{"num_hidden_layers": 21, "hidden_size": 96, "num_attention_heads": 3, "num_key_value_heads": 3, "head_dim": 32, "intermediate_size": 256, "vocab_size": 8192, "hidden_act": "swiglu", "norm": "rmsnorm", "norm_place": "pre", "norm_eps": 1e-06, "positions": "rope", "rope_theta": 10000.0, "rope_fraction": 1.0, "qk_norm": false, "attn_scale": 0.177, "bias": "all", "tie_word_embeddings": false, "parallel_block": false, "init": "normal", "init_std_qkv": 0.0677, "init_std_o": 0.0105, "init_std_up": 0.0677, "init_std_down": 0.0064, "optimizer": "muon_variant", "learning_rate": 0.00943, "lr_mult_qkv": 0.7, "lr_mult_o": 4.0, "lr_mult_down": 2.0, "beta1": 0.93, "lr_head": 0.00748, "max_grad_norm": 1.0, "warmup_steps": 200, "schedule": "cos", "final_lr_fraction": 0.1, "batch_tokens": 16384, "max_seq_len": 1024, "doc_mask": true, "train_tokens": 129900000, "max_steps": 7929, "dataset": "wikipedia_en"}
Each number is 128 + 24 x the weight over the matrix's rms, rounded and kept within 0 to 255. Layers, rows and columns count from 0. Numbers have three digits each.

# up: layer 17 MLP up, 256x96, rms 0.215, rows 41-86, columns 0-95
# down: layer 17 MLP down (transposed), 256x96, rms 0.252, rows 41-86, columns 0-95
# gate: layer 17 MLP gate, 256x96, rms 0.205, rows 42-87, columns 0-95
up41:159128110122123103129132154118121110136134145110140123134100161125117133104149119099112134114149124090097108126140131126165126156165128125121139107102108138119144063124155102153122131114155179124172139167132125111092113153117164145119141071129152131130154153163139130124122153103109130120
down41:159111140134119156139094096121087114116083109142128122113168118139144131118152176106129098123114140132101137115159174125115121104129153168069128152112129111124144154188118126126122130094122102154110129129111165106102120111155131096125154150119103104150121120114155122115103129135128079128
gate42:112151125150160168160121116135115140135087131145118107129109126131130146125115122100123151129179140183127153128140139113168124139106129154101143093077113066122105115164136120108156187053095144145123154144151108105129134138138114098152142141150111091097124160096153112173091141134142117163
up42:112164143135170097121142121104096128149159167113116135139147096143125103081144095152122121112158119171150090120076106111127105098111147145123120124079123091065110142169135135111116136156099117139123091156139101135135095156143104100148130135119102086168111136160122113099061127127130163107
down42:159127093152116136105119128131159105125167128126121147135090171119154095136136143122111108130127160103111133133106149176087130140131155170139137086142118116193135136158152148167135161160129079118121100174130108112090148110180154157105116136147098126165127164170137127113150095123081146176
gate43:119106110164142120159106193139071180120110113105112137107148111151185120094140127090136106135112078123168105157120166122113090130106135160101126114137146107113155152094124136141121104146117177158166113142144125169101101122102109118122117141153088112119153134136136158159142102135137122146
up43:141148122129112116149132123103136118130160129134151117133111166068161102088144151111152078163156140101181073089115164140096145137159115194160125092140155147156109116098141137135118127151110170105129110132126113111136110155127141096192161140139126128126154126158098174143121087070112143136
down43:125093124112129109109108120086129147141168149126119149150086121144160108099102086139133113165126132125103143096113074172152136098198150112151127138163127106083127124134166152121172116155129136115114101122182123140134113107132142109108140106119126164145130070142158123091155115080111139179
gate44:126114191117114115159130116071171140134151137136141129140173089155126141115100134105165138136130112141129120126096134152156097108125106107129123145124128137090162087131194112095106188113115142145111101146146114147144143154098125170148111131135144151160147145137170108154156115153177133148
up44:125099101123155084135133140132128140122171147121118135140136126118117141074137102175139163145114141173113118129108129125132144118172134138134131093167150116142143139146162083108127101180140136168122105075139105130150134170138147119095116162127147106142143140167155134101114145130143130160
down44:141134130130113147122114097134154156163131153086128161104099163138115090083117153147068160119109125089101156118102151128144135156116099125092166145120124118142134165126135115139130088103144117121126129165083112126163134082141119137128185118091166119129104142071108119143146120130158098159
gate45:156100129119110154142104168085066096123126139129138108134104166134108154113109144119083118142137072143174121129117127118130105105139126134159102119116153137142103145106060128147124099124133128134134115138123126120127132143115123106131174178191175125115152114091138133140153093121129132131
up45:162121132141109137151117143099126115085110164139143105113122124115148130138074131129142111134129135109194115112130138063116139136134130123130119125114140126155103135104120079107133113137133084150132151127124160086128139125121106105106184153166193117124152120136160135145144138131116159141
down45:113123124120136116138157120110136120096171144142124116147162118104125145126122137144137153150143146121112122122135158139126145139091126093144172168144119105129165105154143125143139116099145106071149140190132133075056138136089131141104120120137126176158157139112151125096114077115118088149
gate46:131120099131118123134116162141122139097122140134114143105078102124112152076126141107135086152126142137117127127176100095134111103120121173108109157119144119164150128081119113129148162160119106141124114065159113136102151100067115126109170171099126123135141107135142132116126119114123103149
up46:144137171150122087091152100124139117102166143111146120124132153097110129155113133129131147166149087146147141138140148117099132173129118122111095141078176138134158122141104130115139148159139140137156148156138142145141138153129117136152082093147077153144126133107147103145131152123112139112
down46:132124139113145129125128124131122135124122105144101114155163141135111113125141144128133106131099157104209124141115087121134126100103150150120122115127110122143125135133128116113126115102118138139121117202121141121145121189128111092093139157138156129097109124142087149123150131121142143135
gate47:128150146145156127146115140092144153120131112112120101101159144141089129137114144142150124120132093089130118107173126137108092149125116147125130176148161160173093107130058144130154137088150102141106124135135134177111159130124125107095066095099108161150130116117129113165147116138052099129
up47:143119152140127172137120135133093130089200138143054115162114132116115145128082159156126140141130134122121133120114116085105163090099108108113095164173101158112111126131130131133083103138114134121145087143100135137127129124159106157157121155107158129128096132131137119112118123082148120123
down47:099129192139165149139135097182104116134110140079192145104117111096143132137123123089161127113153121148112095153147150142133147142129156139135159163114146166145121146146098132119107122114152149178123146116129116146100108122141156084139131132100087119157109125126092145132127136137085141125
gate48:156121104163100144118123089119143112110104144122129128125194142124128126111137165157107163128110126100166144158139117109114085183118138141158131147121159136150136145138143149145127148114163191097128169118084122126095142108122118112121062190154111097088083097088108093112133109133107090110
up48:111121114136160114146142142121130142077136097144119147110125110135159114109105157120142139120147137132135107078112163177103127084135122133139150076166106124120119144141137110093138111178153115114131135155169154142111141107110175117103143144100109101145136084164161107123102148135155202111
down48:118141087137103139121162123104111107122101140148149152133110144130134126095147112163094142123157068134118136063116178121158121136160181117096125170127098136144094102132074152114104140095146152124145102109160114152142159136113137152130119110142137105066137103150163126129090132127127118139
gate49:117137115127112135175132119167159129097126129145103147107129139105090110149138175120165116129139098152120130122125140126168168117134114080141175137126136093120102145112133142134118135118131098108146204136100139120108117134156120106157084136154152115096136162125097107097127116142086158142
up49:123173112115093101143163150122161088108082155147133130117157161091148128101117146116135114122152070144105116124087131132117149109142142105130149135130144131138115147127117168114115115126118103115152156141122097114109154136152120114120130106171137084149107078118122130112103093110090160101
down49:116161146124153105114137170104131113145162154147136123095100159088122110120137128116171126125149142154108119168150140144109096148152123111130131151137114116141115167169114117126111127164173130125123154136136151147117140119136140101114141183125140118114103106112138152127096141145086062096
gate50:129123148091141119163138120126122163121109153154141112140106095106086121145105120143115100139144109118173140151112138120133132116152097172121148151126128101161121130181144125137085119122078163134155156147177107124122101136120108086133131152113071091098144134159136117127110116074162167095
up50:137111121099135143126148108127138106137117094138124173144131160171066138108121148108137144122108144144134158144161102085128070142170111177133102145118112135165096110151150144127151154159122150114097154133160130128092114100110134122127123129116089164156129154130082107171129137140146118155
down50:130168114137129126150145133143156121124158166127146157152149140159098132159126160099129127130122107135092108126134134108118154114086141080118105119113157136094138104184128164186088153150124145127155092123102173137134129115102101176142078130142154159124126136114125119104136175118104152156
gate51:108144144150115131183133148151129133126166137136109084150116175120098099116110105119119142107161143105142112150092134180159107144109198156106112121150083126143145124100181118067130126116145126120110151134134147085111110140093148122106154091145124174121146073116146123166133117151134131117
up51:123141182123101149111117146159135125148160156112149106123082082131141138087103069130117136120128155121145108087117128112180111121119128141121132128149190165154086126151150102159142104141125157135086133135094125135122081148128176133079176083153123134146149106098116109090086151118147117138
down51:091149150108101130102133107134107139134151112117137149127105111144133142130110158103105108142124124141124133149107090099107148051144061115122114139126093163150136121104131101153138101150132107112147159080097161112094136106120138091109151183105124191127118099118148138180119147118182119129
gate52:128100093145086083121086129115099097127089153100106156134143095154125154142132115159096116110146137114123117135160122141102102109151119099124107154126181118118102150090124158135123127122156115138106142123100112132111147178148125078122134121120137131121140141183152150141126137078114118139
up52:118102129104116155092160145124139187157138163157109151116117125115143149107129119104139148141144109140078119105139104111139140109177167159128065163129132095123105123142127115089154120113154122154151138166125129129117155127096132111127094158119122122113110140115139126163164157123128097177
down52:163149158125127124125098115147106141127148123102113124145129147081150122140079115154109137133138120105156119126145143110153109142146079133130135158147144110147138163059113160116117150142103110124139134170148116129146119162158167156147130139117139143168167129151113131089130147121085158129
gate53:139151161161114139128129086133089113144137104115090146211138114130115125120132094112117135142090141140130105140086115133148098131080140180128088172160122127131121140130126148114142146147122150167085080103123158140120089118096108132094120127159110093112075074166139127108146115123082126111
up53:084165081139102158121123155084162141146098116141133101121143143153125111132122127134147127130095138148091139135142146159129142177143150141147093114174141129126129126098108101110108140149159065107156113133118152178117121140146143112081127127133109146119197108142093121104107146120141133139
down53:127122137142139102124116146134135126111134112081120145127107183096157157101158152182106123123158067149077139145146129156138147138123134127127133150100114168123150128088126147122145114099147146129124183122147125121097136116119139129175132123120119122116124184141111120106119136149164124124
gate54:139143136134111155096138137169140122131112158119121144111145159140156113143109123138188153091126172102176125125120113146133128081111092113129167081109129122142120092161135144122161087095147130106114107152141069120106170112121098075099090127139094148105121135134118158111127115119168096107
up54:079123095118129108155107091155144153133102138156107107163146141158130149112160149157113144136137145137112134104090140167116167140166129137120142116117126130100135148140138151133110148180111100165079125122126120152128135133112136167132141137108125117118142073147167103095121098122122094153
down54:159142168137124110151104113106133127125132157138117118115147125159100113107158140142087135137110158085138130094153142135129169118144123162118123132123111129140123085156124116138109093113130135086100120126139128128103153112108130111109127107136099110117114099167072133167117146107121118093
gate55:096095119111097142128131140092181105110109160155117154178151104150128108178157156129169108116119116137112157101121118126186156162119122122106134130145132150107132095142116155121141160121109120136135134118111126124102126110122138129168172127153134128131120112097136134121142134116121157142
up55:117145077111158117136072114092116118159135125128124142128093119131121108161178130137121138093126118145135138123179150130114085119107140114151154162130125107160142107082124109115142093130159088111126148145140160176181100198086148134115125100118110128071132160141156181113134103102097095128
down55:156074092146127132138151112133135084144120103122126125158131099121151130128121161124153113148133151114223105103182096114079119116136122171121140144114147139087112150104110120122131151130118131103164117070145113105123150132130111146175128141105106167147146166095139116148181164072139135123
gate56:101103206130101141089132170104121156160156158114118138118106104113112097185131176118131108141146104135123097119154159132109143133159115096131094162137137141134129120105141093126135144164179102156153148122124135097113087143167132169099134153156104110154102134120150127103138167087127114123
up56:160117148148110171125098169170145159132142140166130156125142129125154142141143125142095129178109141131121163144103149120157161159178108148094175134126112158148125116124113158082113081139151135095127131155114126103131149090126131094118109124138133105159120120083088144095085075151149136153
down56:150148041152132089118145149092148117145129134140119111116094127118121148141122126125164128103170125118181176125145123110142150125080122170160145204138099139165145102144146135120148082126111142109131086137137120114099115107113096121110102143143117108158115130133135092138129130117123099084
gate57:107176114146125123155107150097161121122110175139103156129128121150102188142135134114108065132102122151119113156146136124133153149122147126124126175163105102120133114100096120144150103095166117136099100101204090149108113157161126141123109121093115164165157133102140121094098094087137119135
up57:126103114135128109087136144118136094149107149084153121118103162112160124134162070128155044116098092064108143139127112154132138143169091200151081092163113135143133109154096128128142114133140161119157132123111134132124081114138141111112157123171108107138116100156132105129144145126113137121
down57:091124067129132114167109120132111134156136123112088143085099141163149139109092101114119159108184162097087124107173120134156090120150137125140111144123130160132145131105139126156104144146124129114133151165119142143125183141139145137121138119133152114155090139147113109160119174092124140127
gate58:101145133176135141134148153136151133140136166150163148081132143134093130128119136135156089122155122123141132112126087106111153113174145115140133136123144162105167153117137131091133145143114099159112170105082129106136138146139107174137126129148142099081121164132114109108144143121154150103
up58:132143121154102111112163107144128154088171143141110149116142142109100130151121158104140108104123120126109104102159115110130095115140107135136089120126127136083122129152090133115155147133117129145131169113126077156155179131112123132131131114160111120099148098164097094116142188125137134121
down58:147117116145139105129136101110116177093122115132109122165119110121126108112162066147167109119157151109168098150158159119111139122123130123101131120147144081115132110143083084109138134138132150154114136149137134148108124056164128117076107141146128152156110125150139123160112103126124111079
gate59:137136148173092118142125127101076154149082115164095114124116135103132126153101145134152110174121149079134131114127113125159141165126116145128125128127108146155158115125128182093144154118130175171164124185131110111120117133114141090138148131175081141154112109182136174108101130106087084152
up59:108185149120125162066140085100137133168164093115100126164165140101140163132075081110071105092155075152131130120146142132114150138113133118142088133121117121187108168110154091139137096132113102111098133088141097155107124112124141140163130102110142128156095112115149109146128111133161123125
down59:161109159153134130151119089094115103123137118108139113149119140142121123090137103175092152123106105110161114114101140132106106156144146121112177163150149125089174133126096183158128101122119165121116146109143094142115124079115124101164173131146127114088090118134133131132127110142169096163
gate60:148091114151090179161109159154113161112101124112110088115119091130152120111130148114146139139128097113140128063145160145130103140145127136138134114140128142116134151127192165119091105131128107148107102120102159139114100069091096131120143155120097117128087130109135158150130090110134158135
up60:111101142142113109149135185147160170138129133126111056159132129112157124125137114113173082138100134122113097102141147118121082164142137118147139099178154115076173133071137126173157115121172115160141136119128101113143122141163134094095128105127123097153093137159137167136151155143122149149
down60:102137131121144118110110090143138107136089112101165167131117100109122122126160097143143061135118159095152135142132109134117129162120144140138121105135111096152092136143113114113111124092135168104089225136114163167171142113155152141157125137125157132089161118154143111115164134096111154095
gate61:143136151156118153130148145120126110115131101104145175151103110158116105145102090125135119158089143104132113128102121101137128166155134134142129192162129139140158089098101108140117144147128131095133144127142129165121085116160160158121120134181159179134101149124135132124170134182127089128
up61:166157147137177161141143123126136136152109164139114146109141137076119115115114073123125124168113142105123094133109081133080103110152092106169111140144123114129124131113102120130159122104160144124148121140128138144088090103148109144112090119114139160119124113129123158154087080145174126165
down61:160096086124135105140115147181108106121149141107150089116146109126121137123162134148156151091151133138088161117141153161139115086131161114114118123113130093146101090149121156107124110133085157157152132163139121112139122183118094154175143152130146150154153145110164146097159121088126104102
gate62:073145082107105128130142137114126132085152082103152115166128104115096146135148142137133112097172124140173111102107127131128134116119147157125124155151120170153160152123098165141134141119102140106101120135152138116137170123181115116118159117154105168142159158141123165156127086138144144134
up62:136108172135143150141099169101161106071135148073153105152155123131121129117146109136142099137163158165149094121136163125135111116113119129120119122095136092106099142145155105103123114140158108093114124140073192124140136166150151160159087145130139118113166131126102122139151123190155127124
down62:133107109137141119145135118139147118092114081134160113124121121132120129151127166106102138137114147090077154143145127115131191173151096161109133142119127121147126105137137173144112129133140124122180108075092128089142109120121155136152106171135125116133140121142124161032122148110163165107
gate63:158153150156107142107128129124127122125181106147179134169155130148084139113157112102121146129162128101162163099111118058079078165175154119142141127170131104126141138105145133164106121178140118131080125098108118121116120155158103135116114134122135166146117138090159125129149165130130108100
up63:165121144163124130139105119048116103141177087139149151158158151164125169119138088096144136123101143080162154139110100088145112179117175143166157125120159119127172118143122127139105140123066140120111101115145112108144131162131170118150123124101148145101154151104113142072165140159131107132
down63:112127122092134153095111124119162135093120122107135111146135129076113122167142142126143146129198144130192126129105185101143119121119071079177087183177156113131112112140138124129133128118122153177156133096129145157141096069095132129134124128095136104118193125171115118162100116137104169137
gate64:134105137136098149144121106098092085113108125164118144105186112138134178136167126121114103142127096173123132164114093147104140150095154104146154147133106125081130148122107163120166116138157122097120148165119143167121125166106111113140094108117126152116148155073139110151112121129172166115
up64:144111147072109125141157133131144125096170150145124134095131133114119153152183117105122104172127154164086157135119103152156143128126134100155141121165132134108165137104152107105103085162126154157159137151106103158130094119094164083140114146088139109090154086093110158100053107138143138133
down64:155115117096143139131130118183117117119150134083112178132216108134127085129107114144152158144134152109159100124110100115107135154158151160097128103123092116107147096105111142132137145110104114101131128112127114158134117102150101172138096112123133104161145121156112137175133102117179157121
gate65:171130182127113123097095114110131111118132119113135136126131135119124137132143185143120132079118133151134117140146127071086165117135105104131123180141160116144119088191125118142138128111081130141143105137167114118131116133142104116118141130108140154069154124117108171159124113168140129130
up65:120169118147120122157140127150111153097098130103097131155128114130129128123123110118130124107095166130106114126142133106112105122101117134135125153112145122144129163123113129132133127129117140173135103109127119115082090107144144141100132188121082096146120096143153134113132151121144164144
down65:119146101084144112118129134152136104144140117153131103093078138120084087124152146124121144139129138140127156098166131140117094132112127110155142142083131150101119134147130127104134122142146169108125126143116083134159140153097128126122092120117123111122113105152111104139141141113116132124
gate66:082126126131084127120119118171146140109098113106100138090091062153086135151115177101149158121164130157146110099098155118132159121109147144130123100171131089111094097082115163121121131173123126111145103133126089105121116104120067102159115106120146102134146089147138134148152133115111169126
up66:125142118094108176117169084128157114087154126104102141157092115112104155133090141128134181149127099146121133106131096118121138126147083116135143104087120156121130116132133114081146151125155143127195073149106138113114118101126126141137137145103172170102145124152098109136103160123135141145
down66:096143113120195107092126136122093148147123146125104116116165162149123157136142105127086121136105137131167123119157102124152171117080145105188143118109124111108166134155134177157131142128122101106152179163133106138131122135151129137129153126140119105116115134127125156149114107129130096161
gate67:113150125160131100132157143125099158146124180122156128125123116051107114135129146115114133139146114112114152123144118142107160106098121167111075125134155128140095130129141108160172111112104138174066140157099141101133156161110143133151128069115116084114118112146142159109114162120133125146
up67:105095141129158124119127107136132085127182120090080179125146143136128094136067164144116137106124154110127131121110131132120138133111122146165129129131139139087138135171104125097161117129142154121121144130152097130120153149149078110094107132128162078094130123088148148170089121104126141159
down67:110157175140136138140155162132126122153119141108162102105127110107099130152108106147155142133114193118109138131119134091163171124122121150125150151096087139161094116136170095119098070156168120099141149119122134106127124086125139117164136143135132140105109106103115131129130119125135164071
gate68:123127126116145118125171116148128123132116143111130186162089138134148191118125144131124155110142174142126137105140136150153162143123107120143128124137119087114119144123148125133144108121159111099137122154132114120108118153111104146122125142159081118134142106139089163122130144111093092078
up68:131108125155116151134094135190112124121100120114102153139105122107122149107168130116136135148130180165111121130146112143138163107124101137104143108135134096115176104124153110143079145148124100118140107171118097129150118175131149128104109131121088160148130147112118149127144125119135104120
down68:171146153109081093172167140147158129128145124142130146116157131141144123149136155112137095169094143126134134128103136099138109098098123118122119065118126117118093121124112144104077139124141128119147160100103162141104111085152102122140126120145137127117170114131101120180140138143161160120
gate69:131106138142155119161174137082147132135090099137097136114116131138152181127086155152121101145117132161146097070053142142111163154164095161151132167156112172150145142104108132142095163120134137117173128191154075101120100117127134094117156145147067077139120118168117135145104151167121169140
up69:140151172133115123149134095103081150187121120144170112141133144124083154144153106092083144134123173064123119172096087137120165142132168107124158132150114167143160084103108130151133131136130123113137119139107136148149114102142138168151104129149140138097120114146102113149115090126101168194
down69:117126092079155155154112109170149121105129133170129121150168112143169102158155170079141105140125126148126125122155156099110127122115120163175102096115120125156119144158136180181128156117114181120053087167131143153160136118092135162122165122100115116138126130155155111101078172150132144080
gate70:148153131091094121148115163141133123107121155129155119169130130097083177138157109100140170105161131086132100106152187122117137103100132147151120116103124057135141119104132148157152077134083072177110127108130082086116100129122160141135101130129174099089121086107138150113123150119094134140
up70:123120156139135139146142075143136126186126116154152123152136124095119119135098123142164143134162100111097121147060131175128142116142160113132119123179134155121152156094131117126119097132101171102106185123148153103083115129179150106146146160124094143147172177153162175160111139091147126152
down70:102145140157108160137133098141154135134109120107140116087146106158186114084104136158139130093154092127180150124092093120128107095147128132102104131126123082131153092140136130101146155139138126154118093092145130135117147121131119111108135108099071106134108116140153111124130097109061101169
gate71:084163085114114118138107142155152146117114151110140137131124130139137115098142085108136129141158125110142120132120159186135117132169129145099077098163111112138126140132141122118115114107112157112169164153120135161105135174158110090166163123137124112126149130125156141155171118146096122134
up71:138123088148123105120132092150150166145115100147140169128164158169143151143126112097115160135117133144186142138170116091097128131128140136132097133120127147166132155093114118146131165132106161122132159072129078144128137148137130124124066123119110127136125150076122147164146090109093120133
down71:127091126123153154153111142092072154150131155135145111118118116133120180100128110132138116117122137126136149125135156102081123139133112081171124165144130087105133091120096148128115153145060120184078113096103143097165148134182140146058112094181110135160112138083139145162123120106115164174
gate72:164120167071113115163143073151144137149125100112110148128120098107092128132155118141121142079144099135130103151113102078133124132136125170095123155143128108140156149119104140098083096113134129104117177114065158118131141138096106106093109142148120150146125122096158114133114114132140150146
up72:144101161137148145102124151107128112109134173120144112161142148140140112092131174156153116137100112105133142130154157145128082158158136141138155147140110150087163128093086109183103111151088143116118142134140089154110147164133126158139129137133134145102141134108085136165140134117133113123
down72:141117119119118113125095100105133154142121117108142148132102134139116147173089103143130105199159088132151112158156135161138122152131132129124163119145145110140145126109112173125125107138123076108109117155153115123125176159159093139104175141110104145156114121111130116076127143092117150114
gate73:135132143093104118110090149124118124137126151125130154096146110104130139133123154180126137137137128125131129152126127114159138127146172137130113136142118127173138085089155107123115106139155149145137146089135103140121077163109158178138148131108063100137125099078152096111178123105103091135
up73:107096071126127135142148108096151181152153184125169144143119136126093140126119134124121137113106150098115131151133084122130131131118166072113115155140155113134109118121092109131110102093145130118130118124145154132131151108151127112134110137127111132143144114113164137144153111105092135148
down73:140127103150146160129125125118132112114110091167090127149131136153108084134128121097160121124146171135051090113126166166168170151125113105116144091157111125160123154126119164140134143095103128120148113152137141133093124141134121135148161155161118140104108144140134113110136113138133143163
gate74:136136113132070119152120122126084156121124119114138159098128116136114129130177141150165092104147167098094143134123109139119151110129120135101137160111116129104125100205128121120121118120145186086117149131133156108099161114127119141114110131151175144171100117106134108127112131112102144113
up74:056158119165123152162136118142119135091153105109091171149139129152113141135136173162131119118136133103138140125135082156131103108130131135128142125142117162151137148142131118148140105141168162108124099131137163124106107153111104153147148116133098116142138137129122115134118192175163110106
down74:197136133126134119136147155154152152124121144140106075126125116098167120125160126085121106149131130148088119113121166117124111136152133117059114143142129090116123103130135103117133096128103161158158139146130154113091130098109162114125130121129108161115081157136116124106139103105140187163
gate75:102094180118152152159095190119113142171088113126123067118112089119077101151160157092148126101098147058110097118128184139132132176083135125158161122118125127135188116129116134155157105128138111137130138126128114137113169098110120126167104136121131163095133138069134125124121139141166146169
up75:119089140146105101144175160162112115137141153097119164139177163157139100098091090126088110151136103147099151107083117104121144114137144142101142139153106105133126142097124138119142093101157146158151116153100126161116152109136103164086065138126135125169100160134124138081152154094121109120
down75:126150131131123154091174098123106122160148100136141100149095145133137098103181124119099114147123136105235140096168122125120109170123127142109096138098131119122130128130102123116113121157179120142118130139097114100166142141157125130144155142121110135145127102142056138118152095131104127168
gate76:129145134139112095117094139150105136124110089136114098123118144137120094112124205092119113144154121142155149103143116121103103130140139128122135168141115117114108120117121106100169164121146166121131097145094102132152101121112167111129110178137114105155175132131152182168162119116143151098
up76:173087142107133149148118141095146123149123124110214127147156110093130105118137120150088118110096103109201143121104106121134116123140116153131153086096135149147103096093139133149153155112150123095124122117162135080157154145131103155115111120123099107133139140123116093116117110140140117131
down76:107108119116076109133095125137126137152163134127159121128114105097111134096112115111050078125094149144060098140136127158083109106133114137133146123102121119107110124112147160122134113125151117104149099110097103106096129148137133135106078127167110132138149083151198133135109099151112158156
gate77:138145118104121105111078089133100112103147137081183159114132160106148142125107152155157081091106126128111142136106074144161144132124097157117117112130148124129105129112114155098109111111148078116168120127094138140131106134127114122141080118117070104133134122140106154117116128116103128173
up77:143122127160165112089154068131120149151147135142126166116111135126134092089170138102141100116095108109113135083110157085149105137111138135135138128102134107109135148147107125136151120143111084114093126134114148138113131117110114128147113126149132091112119145125106116136148133139121162121
down77:136152109163114116134169122104115125142151105123093115124084131132101118137115154105126149137111111099148126176111157171107103121117112163152139123137111128143119124094140113126119130165107148163103140150113092105123166153121109107105139102138160168127147114078150120081120141114137146088
gate78:088115118075138166131172124154137124094108146070133116131120118133135146150094102117165109113084148114140161131080141150114110129161112127106098113168077117156114141156138163128103168091095134116097166148129119111096096160148113124106140109090162144119105092154109176143118114146165111130
up78:155160120120124126161144123155156173134140153128108120080145161091115124142135129113113169121128129177087112103132156119133126098121092115104191157108180151124118122137089083135131156127150130149146121120142160125109120132138141104151134209127079118137129143093086119118091166111138128135
down78:113091122126108121128153130173107140118134105142109114137105104104083120137148153124125123106107098096131141135132120138124130063133106126153151247085164133165158119116154117158127146125138159080099151144108145132129138158109100093121143133173111116104140138120155165176153125135113107118
gate79:136086155148139098085097094156141186172120136141083136108164163150122147183126120193141131117131133162161123141129167124092143128118096094110109144108113118110124121089142140099151098116124152107125130148154124099095177154108156106125121085169116160116134133094100164133126142111127136140
up79:106166151096145135091151101150152158127138158158106138120120135148148145168128084147129092125119123102160121161097181122122120081145111114132155121096107091124111128129115135109142112115124106092123152091135131147125170145092127122142134091125076159148159123124143126111107135095114152160
down79:119133146136124131146135114123115150118154136103161136130137105151140170127085147087149108112077156119130131127126112140102097119159113150136082161137153128139114140136109136133096138138141099172143106118146157139121152108113075098125166155169121139111122106127124104125153115135158120169
gate80:131134126163095093156164128107123139075101161167178124127080112101158133126057119126116131134149086124109112125131075115069124147074128143125139143129112098108164110113130119156115103116167085114136143136165123165095157135145137138113139110141115115125140127101121140105164109124116144125
up80:140114105143137106113114107141145144115124108132173148148095135099136097138140090131127164137089119146135107115127133071151165130113116147116117149107138081119094109123150144141126140147114143085154125135139095138149168101112153132156126119095129112126140164094150152118137156085086175149
down80:137135118129155137130102155150139102097103156147100152110195136131152093104116112155128095112133112141133119110169105124157116141100135141136135097101116188121118164139153154153131133113144129147129116146104105118135123138106135102153118137110067118100099185132113136096115123153159123111
gate81:101127144138081170157095135102157130126106106130112167108143115139100088155124168116142126102099144151139120143170132133154137099110107128117166171108132167131103129106126139147152148139146110151117124066114164143097139115096173155146132131122129169122154125120153156161126125125160133109
up81:109143149145130128130144118145110142155141123119104138097138112139143132113135136111126082135095153124158121131121111117143187132121117112114158184151133146130116108127132151150112109131165121131129143130097141125069125082172131143136117128110182122084138100141118163137152124139148140122
down81:108111112126132111092138152119099122134136132156142145162132069105122127108130136098172156157168087137076097129086118126130105125139154164138101110136159097137118124126143112130160146110081121132156086147136156139212128137117118149112109124108128129163138103125128073118119127139116126123
gate82:104155158120159128107175099123100181181130116157124188108122110118158121133171110167113185181178148108175137130116125158162141119130102154133121129137129093117138177102145105091108136156123130159076174130119106105097128141126119119135143122107134131130115134140142144131153139147101104122
up82:155090146147116117140083121173100129132124137106127105083109095152127155117127118156105108061120145135117143117107147113105097137135187112132138102184124187133175149148137131158162132133153141122129108124122152171161156132135119100131141119122127100113155163119134088137096137142136162150
down82:124135146099137090118112148100115132134158163168128120118104107097118123119149181135132130173151105129118117114111136151127163126090121157103124165115172139150144150148126152138162132131127102139143123153102054099168111132112121125158159069158100133127119137134107135099160102122136097148
gate83:123073116129142115174129126141144143106165098086098105152098133144132102079105134109172169113144138188155137096133097141114116110127127111093120099165198095134130123122126157132138110134143144111129137176112100103135152094137132135146191138135117122127133172129174137102146124105121187153
up83:130114151097122121140161131074098122137144114158089168099126100107121148144132086166105130148113087128131132133190137129106110112140160138146115176147109106136155159091143163122130100131145138132095105135111181138160142101192128098130089096080108136133089118093106107154099143207145108149
down83:131128108126104194143137162133091115113117110170170155113081121139146112147059154165137152124089138179092111078103132134085111172120121123158147159140121165095150131162133082152119129099129100113174098109133100150074137138178127157105121122109139132115129113168136152092160168097123156131
gate84:093145119085104159124146125152150090110166130102104126127178129096134142166153075106171142135123134098126149136134081089174160155107109157105152100190118128133125122081136130152135116092138146126130095150119118116124123106135151103134081150088112138064114148136145149125130115153112102127
up84:079114157145119164160121137144154129117115139120097129158172132115145145110075147163117155161092155146119113146131101109109117148103142135121126100127179138122128062146137125128142157109059158111106085089165159085121138136162107114152076088122121123151143147107074102136131115154129129107
down84:096092127112149109122107100152101122084158140122168132143107154142087135164147115148150150109148136095072138090151113085132139135118096198122143135128107142087125122133115091121120167171142119106151106159096101109179120060116103146128139133173076114078118124128136107138112107122135124114
gate85:139134100153144127090122132173127108106178113119141162140141100196131130170152126130156097095157149130165122101104094123165136143067114122108157128145138175121157119122125130112136148126108142118084138145109113121121145137104103125121154101120114097196099182140161165118143118141070103108
up85:107127115201092133126160144099133092114139141096121122086142159111115124096144178155080128160097135164093126132145112101134077115167113116152100159132122098131145141157120116135111123144109112096141130151084141154132089136194113093134114132131131120089117163089171080138111145127121145139
down85:128167126155138110157110108162126142146152125097110139153136081168062144144128094115099152059158139112096146138116103105153164129132123125115118096080124135120189135108137148145146085161128147147146146106142155108126113059121149140138126113114099164103122101108129141125109105172143160100
gate86:116110136106115110154139114146128122175179096130133100146154072124103123056150123185105154093176155124145152122093112151137149130121140112070110121108173152093167167115107106112143151101154142103126132123123112111132161145155129164127158096155125141171157160116127103153106119144146102155
up86:102116112133117102182102150111127129129182149120165092146142168146130126149128102096136151129133116088111135070162165128139101142118106125164122160090065074116139173135137131155139131143144117153126094107070122130166135160121122192122127096130123115120088167131112138138134149103077130165
down86:138145094124157118143089123139124123136105105128130151145134138118088103141114114116147143058113087147177138157138125094124096181139089118101157114113150106102175117118104134132063130164121118092159138130097135090125108097112089113148071128117144133150096123096122107106108117099093149131
gate87:136091168128147121124120149101167117121180100130164099126104123164106149112129110077154148167194167174159087149094116100126110150124117102113161096135119132120155100103104086144100113116091172116059141133069136121144095116115114121136180104127154141107067162111170127152120134157116130133